config.toml
n_layer = 26
d_model = 256
n_head = 3
n_kv_head = 3
head_dim = 128
d_mlp = 1024
vocab_size = 1024
activation = "gelu"
norm = "layernorm"
norm_place = "pre"
norm_eps = 1e-06
positions = "rope"
rope_base = 4220.0
rope_fraction = 0.25
qk_norm = false
attn_scale = 0.0884
bias = "all"
tie_embeddings = false
parallel_block = true
init = "normal"
init_std_qkv = 0.0352
init_std_o = 0.00399
init_std_up = 0.0352
init_std_down = 0.00244
optimizer = "adam_atan2"
lr = 0.00134
beta1 = 0.9
beta2 = 0.95
weight_decay = 0.097
lr_head = 0.00887
grad_clip = 1.0
warmup_steps = 236
schedule = "wsd"
decay_fraction = 0.684
decay_shape = "linear"
final_lr_fraction = 0.02
batch_tokens = 131072
seq_len = 512
doc_mask = false
train_tokens = 925300000
steps = 7060
dataset = "wikipedia_en"
Each number is 500 + 50 x the weight over the matrix's rms, rounded and kept within 0 to 999. Layers, rows and columns count from 0. Numbers have three digits each.

# q: layer 7 attention query, 384x256, rms 0.0718, rows 298-344, columns 128-191
# k: layer 7 attention key, 384x256, rms 0.0699, rows 298-343, columns 128-191
q298:524476552480471462513446540523490509479508474516471544465546523518521460454470484493530455522504507533481569571502434569410540521503537558596566443538585553566477482535516430495524463565452499
k298:485589535461455505443630341601475580515509537588530504485534538512515489446558476512438619470494564524472459466479520529519576516463482433490469420495456403463535445496545532433526436478509454
q299:499491573466499525425411533521604468457483488484467471562584403543454500544528509509472532504499521533475578497526364475490552490508532509494539592430506548531494516500526573473483508458531567
k299:531557543531616425456542500400520491468481534486447536568494465524466551488445494553505487509562445483477570571476592570454451536517487594485479559513543437534509519556426438549481490548428487
q300:541470504486471518559473465533528509444514454495411530570501394484459520547574474507410513489488541438484488534477434413463486416532570472484625487496450501481524485514410544580491552521449490
k300:510434487417464557504453525514550468544495532537438503512512465558559549501462526508544463528449415460480429514473489471393439486477520491502530529514485523536487419487456559569536501563560451
q301:421459567512552541452447461550544505534515527559504514554558581540497513513554506462406585474504530505498560479556518550562511480534466478503520604414539543488519524531510539437488470534508465
k301:537519542502519508484471546492532470481510430499599441567556540598518550539463607519553497478469467603557512497525511503411476530459424483481542464464412430522531518484449421519513586467541591
q302:481375568495547457488469443464442496554490537512559523537467487488545607550571439505523422499461537508531391410526556488459482527485506409559588519521520630473459500493498456464571369551511470
k302:542452604458472455581510583523460541494434552564542418559490551558493504546528614463439535506473540458493554525541570551558521439444455459454393437454539430480509451424472467483438513437480513
q303:513428461558474465598474537479527499423552414586455609388492545472544539457429515631538469490492563550482520464517481513557491415454480483478599540556500486533574536518489499538537447502525365
k303:444550402469552516493451502511481541578560475502481414483580518484514515373544575431467554435498451464492568542425542522469477403490554527587536531491574469641504514409538475483439537442530518
q304:570449502574470505496577545455528456601453417534451594462512466520489497498547506543546601389488630531505602521593496427474488503437383466450465516526526594590524439469509449515581467502482642
k304:498512464453524528448390564586465477471564497490604496491593641467484403505515535392500531416461513569535440651445536475456478554486568502489402440474476518495462529452586542515392463431410494
q305:592482480486509456369484518558516549495592406493517475458478531495517438445475532492511440483541479629566611598519464527573499469490646461505549535556491513476418472498495582561608488492530453
k305:498514512469494502466471514525511552522431502489409456439519431519459473416535434498524530407457469495494537448404548515505554524495531476463511522612562446569504501496520464408545475577504546
q306:446541522464509551495536514493489433617416460515390472408593482507434461527387483517495572570543528608519436600518431638523432487496507429490416451476479493480525380546397488544541498497503485
k306:500502475484408589460534432369498523511547491434502461491439513483516506501446533478530509460542460562522441599439540555517516483540495580461514443470449510489544416446542495470417512572497428
q307:432440386421432499528349504431562498522487469584513494520568572513515452479445444508516567481483393519439517499501532522523488576484559449584441385455505529497509477528471476391509555410524574
k307:499510564526448554457467540608444509480492536427565511496477607506520550448503414433535500467585494502483472512432458558468547487504430544478514472574518480413531489442571467462549537609529368
q308:423490600389589486420594578471514509541549572470627585468413456436515512484519488461464492472492548536504433498401467462540419480519451465464420513527561513415436516533512450560443512560437542
k308:524484444505467503425411491523520510531517401556436547539496422522546421547467477573478430564469487475483532474523417578527486599498582481529432571434468509411575527529435486465501488453514550
q309:568512543381562536613490473519481486467471484503451416487537575464449493529610517332545517415660464512506502487480384587538578468489463547523488491452542512488511486432582425473471559602467534
k309:517418559594602509467554484571365449512568482551450637420536487583613561499519517604560435452483474560543533467593569515496505561507474397539423521510495440395517475449440377564486441483549472
q310:575477498564489504538480455469324380463504435452540623470485434376544503552480483502549574444646427529453524511470491515501463582530566495549573449549453475547470587504553462441549427435556504
k310:423539558491478551558465537563583471474443505437461448528468504435466550512501543536557485438429479400527597580507514454538539507506458480483489513526505439472477498526459507479546517424510547
q311:605508522476431608509556562403534507470480390472554579462474487477471437546420453518512437477517584572491498507548428443492531478503461563456482568574466355538417534594539536558568487542486542
k311:433486433472506462482470574546413513539529528558512601476397454545551408482532513444499449400436476514552435538443479537505407546483539534502508604471434488547478540489498454498555504491558451
q312:510454459544515418491459452525437512415497526515606537501595485473544524518528501464531394547474455520551446490514520455564520501513513545463516484527508466383567542472586422474477464468436594
k312:444500493518560469529530460539486515447539511485535566461376498461525537480560457482528464480427508460496508481438389493473467453409475459556560463490594489547573485391495450516535494509536581
q313:593499533483494452447521468468491539437524424529548540472479443436564528564576536437442511511448542515474482604512453496596486527564544423496492605515521415551497512547477562464530639531496417
k313:519426443445455456451509513410487540469546480507455574426489499550475449531569423511479493440513438501563501490514557492426514414482591599565429544476468500534508529543479477409505530554470466
q314:475491509595500450518560505505530515469583496425476517467493511491529641461509559530499480430495509609486407506567389470308405637523566536448483453583532613493483356553473453460497500523441623
k314:473488423463507527461554454513539498488437445658528514598457563468587480560524487463488511519484482447432606474499463513540499522459429492484506516450559517493575435532522493515559497482501443
q315:547540473484534404522503531518538482400468495428611524471546473571452400455475426486552512450563465559595423471399551485505510380419444490487453507481536467534465473501526471429487514475409540
k315:525465442545540395417498461459500523512530529560446451545445539469589547385534569494537583545533490501515575564502466543506555538475553516442485575539506582543523456458439427564502357498580536
q316:468476514522504572491508459511551534539608448414491450446520573484526448498489536504482450513443446468468451510570506503420547568555512523562612424491520504535464563565425550480486436427446491
k316:426568396549494546575607511446451503493431512461498429539388478509532484545541428555517456591536504468558491417420446468441533444501461456488407480406541589434566512627431531417627430594493478
q317:420519533406519422425571399563579516513514567571464537472548568477433565485506531477478414488392598617429429471457439392534548463493507523479533420525530486538497515415511381546475443430487464
k317:456516457526458498505536505522394497572459578553498471466543485523533426530665521492462583678560511433428442554521439600427500485458449444594491409462561519557503479483490556498450519507496561
q318:553524433495462500589420500503541690374505513523461401472427482523503488403494474545550497512539427553536462562445433530539514479509561465489490496442548481536549598544539588481480572544487499
k318:434451509620491482536557477456472406417522407471513519575594587442602567382484417390488578437539594540509551563471530474477428574547519517587562576501529487500494367567533481513553476604453372
q319:528508522540416473637563543561434472574451521454502460575476549546502556515421427570489496372489536524488520523502448517539515459477503493434466478496502508514473435493398398559615528392560560
k319:444576538487514610480466465511512454542531533536516641479531570473521445499529442454487546514515571501456455516558530398385405492563539535474516530450497420496500494451544505495455523525443468
q320:538482453504448502474563483478648578443534463565545564614520438500463452558514540536476521563452516423448445549453410553531464479527458452465471539572379479559465451503477463570519487473519610
k320:460462505467525387523455466517430453565469402563575548465559494443507433445568528480441524472543510480531486522431517532448442521377635508627590467431575523620440562468481478486516506616504509
q321:439529478462445487460470520396610474568590610456539532582484519471501495489616500486402553451540472409528490360562565452469470485482381459527621546597522457445543639514466412517441472540575419
k321:515472513482569550492483513504500498500477514447571398574601549496513460555487525590505467555467651597440513560483388530463499484496576450504535396483530552491375581500479491536530491516508529
q322:533459521543522502478367494498550471414464474522464493419498536463504468471462536519493503471437518400463559512475456511580555600458449576497544387579517503554449461441422426440489604355495526
k322:484564399543508552608454571552390450538523493534507473467496597476497432576464467572483487421583579461542458535455429546490546499514462465588493434422492483524563487480504479608596499552520444
q323:494442507561448537565542487548453408463556448519555519424533529403486522565542473459508481501551535505509533459413501482504492502528491484518599439588539510536478465463635480518456487492447589
k323:470418525559487520529442469495430438521465453463521427553552503498539457480514518438532564492510616476574443519490513535584509554382544521529493528519456467511443561467475384517426507463490563
q324:546514518535422530477488566438475489461462445519496445444398482460502487511552607348504501444585464486472474469407541519565545489527508561522454624483484461517502476470566477481544637505451531
k324:492361518467579475460472519450497479508506513442404517536541431466418445497443549489529526417403419561550500534577557488622387543495476478529451528625504397597438540488502455553486440439521435
q325:433448497604520450470491504593438480538477464524455555598530557548541429581574463521505497523459569468559547501505543447529486544550424500481495498524501475505592506432523488423436479582493474
k325:624486498508423532500476508609576526503604540520566471500544512494598535462535523560445455575480457527493516524448499494435554423494522488416559447437490573482538632515487493501528477464494522
q326:565537497598558499467454450508435336445407526579472559525657555476473493576478478546480433562421439528540594478588548417453499503436537503593521456450494448544549461424506515453464547455530467
k326:584547561500524500538444449573448499517553457498520406417406414489563589517496476451402609397579549499564458612507593529508575518545470446451489474591494492488455488463576493565415494549469480
q327:504398466474516566483534434408547569446478516519545561470548564495479446478580421506462501573463461559493503458570554455452444570498475472521536546556507443499571478586416575499425446520488430
k327:489572522553439394532483527556511457576524503500506342523428469553560499386510503467440495485496570483494518582495538581514520490447512447562462380505477445490540522440445467448608576577520484
q328:504454519474498502523491567491510444561496392485477540546662429500512531487506428439504516431463490499532548547606526442462450430571497489558474515472473532514535549491555559514504650476457590
k328:462456411543344506489533522598446540478624511552513581486448438499511612498527578570462476442618529484540515463381486489474580476391478426527476502459492508454545505535475405456415451459516478
q329:448477545603513423466539494468388514499421612455557489573507548559502565504511450454488493507434538537515502544523576508499511582503432454528482566531473525441512497489542356458542462468617518
k329:491556608528565460444407552595482506438554562495536513465455525500518513439518573474505561490432491621566525505509376542373474416493483446506614464493477449513601576488546539545564500507572525
q330:376480473571464426607438451475382502485550539478479498531539402505436577448464482576489520498588495503518423433533470528489555553479441530512406401539489563419494534546388403534599420349492483
k330:443580525477546511518527523580548476503391483492547473608440541469511607514488445499539492583509547553496505493497453418545412501496386438513499371441466512469562512424488518527507482547530526
q331:466459481465514505490599545527530570475475538470453494457470495499455437546559468417536530528555492568582425503439544545423461480462474480581472519497501470498526477512498487608500425534537561
k331:425457525623547446483470437500540458501579524495517423472473537529576430403561503476514475529481548504511526445576506600491556583474546464598555519541507496444537520399435391491550551493517433
q332:497604502502500456599484485590456508554507558466511511565565490527516635537466384455509495470520486602481472453394533498498428466541508411455468491388470541479540591547524446417532520475523518
k332:479454485608446504435499583483510482524510525470504462535531445492625594519466640533515494419482440486581563636505550445440551412487584524483539535473526447483542438567499426573440440453472521
q333:584450442429467503505571496545492500505439561507527508457573543493446530514456491495452599558487404558458548568439436547535448460548526586449366519446524519456484515579615444602559406576471489
k333:371507492514524455452501491533454462511584397535541596417456515461461565526528526531498543450520600509498500518521524473577504538463616486619632575414491466519463455531504483410359494417493560
q334:571503482487443461476569510496447528536421443454492527491541390539516406511443511568528533549466543478491564512516488478531491559522539528497510508480456444391401528549439524600458528580544440
k334:461557536476517514532592479476516460502548519491548556453399518493497439512546486417519536524414486556507446506491501512481453554508613594458528460527465461459551523516514537417517500543539472
q335:500537524570534515523411504517499449438467559536425530560380555488483547508381508500500615549571371497410487444499589399477387498472625512558479413438529502571587567408538424491492507513489486
k335:582545497565532500590454506558576428521584428416509431456528447509505465480584460499568503503511570466469542550437467450510536552504440454513559458452573388471436354528545561565503436479432415
q336:548582548531504551497459489518548513390546412513485522465684436544515474498451482514527529588557460524535430399502436633500520597497479535444497472539558393502482546542581558539530569522456363
k336:522488468532546395482548506447416426468416460496485442479474579434550471517490542559553498412456557547628497398387570502558576489532527569547471419444423436566537548522431476505402448632494569
q337:540490461561532565417494477498467450498407582537553405530457492570476527671558570524505451541551426513412528476491416512490445637498460555597463494469474494524474599515403519474507331579594526
k337:432521605510515496538573576539465375446522424432538604503488523440527548468505441543553559512464441441553488460554535483452470492517411521604500479411551533466493527519519433565469590535523377
q338:471417464624573470584537460519448454449529505530551480514500506478432453470547538524491407424489501503433534416522457493559467456463474507446559476484540493468492449563488556501507520613525436
k338:552500578549570424433548574455541490521455461488568593466535549550570600507511487437492482541470464545504493465436489446465467441494507439494405529471509523530523481560574438563536535420528597
q339:485473550493459536605595549474534463524519530517465503413453600522456473526532532436497486464515450419490454515543486462471491510457562502450554490425512400525507454510487613579551505520439508
k339:467520473534556546492541574456525522546541472488413504394491438453501515500463390492473401509472448538510423469451471485456503498567515519549452566413474497439475478537557586455421514497534456
q340:489550424560478503448491562449603501476527502479562463511415584444485434543568527504424421462465390449402546471561499460488490438549480526412578604485478443465535488576559484531498510496486507
k340:529471542467514433452494519504538500499454502457470620489466456543443498575492476503537470479449544449437491527454299533470417465480555400529541355467535470483439412554524558458630424425504497
q341:414471509441500541441508593498541411469478379489502535474451446417540557611512478482534518487463446449440543565455426480413484521555407566491396525606521426514527438490494425507581553469470575
k341:399507461463476432501478500589635512482445513525534520504481500421503411558554518516498488556417484469515451467518453534641398516395495544617512476453484476514482510476487495549393428528477513
q342:483548463576471483471566469398513456473484537490574501566516463402488523536503558502393529545548462576400462468513556576477515544509473568480397549634483488455518461470580546502514520605519605
k342:540481574541551504416488479539461468489456571513515496501493440505389546521435556488516503495457472455483547466511440528564518459505483487437488519538497509550477608447436474566561572374601571
q343:466528499514562479439418497483482448491475465507625521491594419506485482590481541594494531464573506472481535567489458506591468457462503468409448517483445473424526469472603386531528451551499569
k343:453449584487495498479440500501433470367480464407510615466435527453546486602531410440623547425489458450532471537587496546521491543464579688500506455484546570520530530451512503519551532439502509
q344:461452491571488488533527445515507495507460451479502577476499433561389694480517517488556480452495513477446496490528541476462477498458472487479484397461516577556586474498482454567456507451481509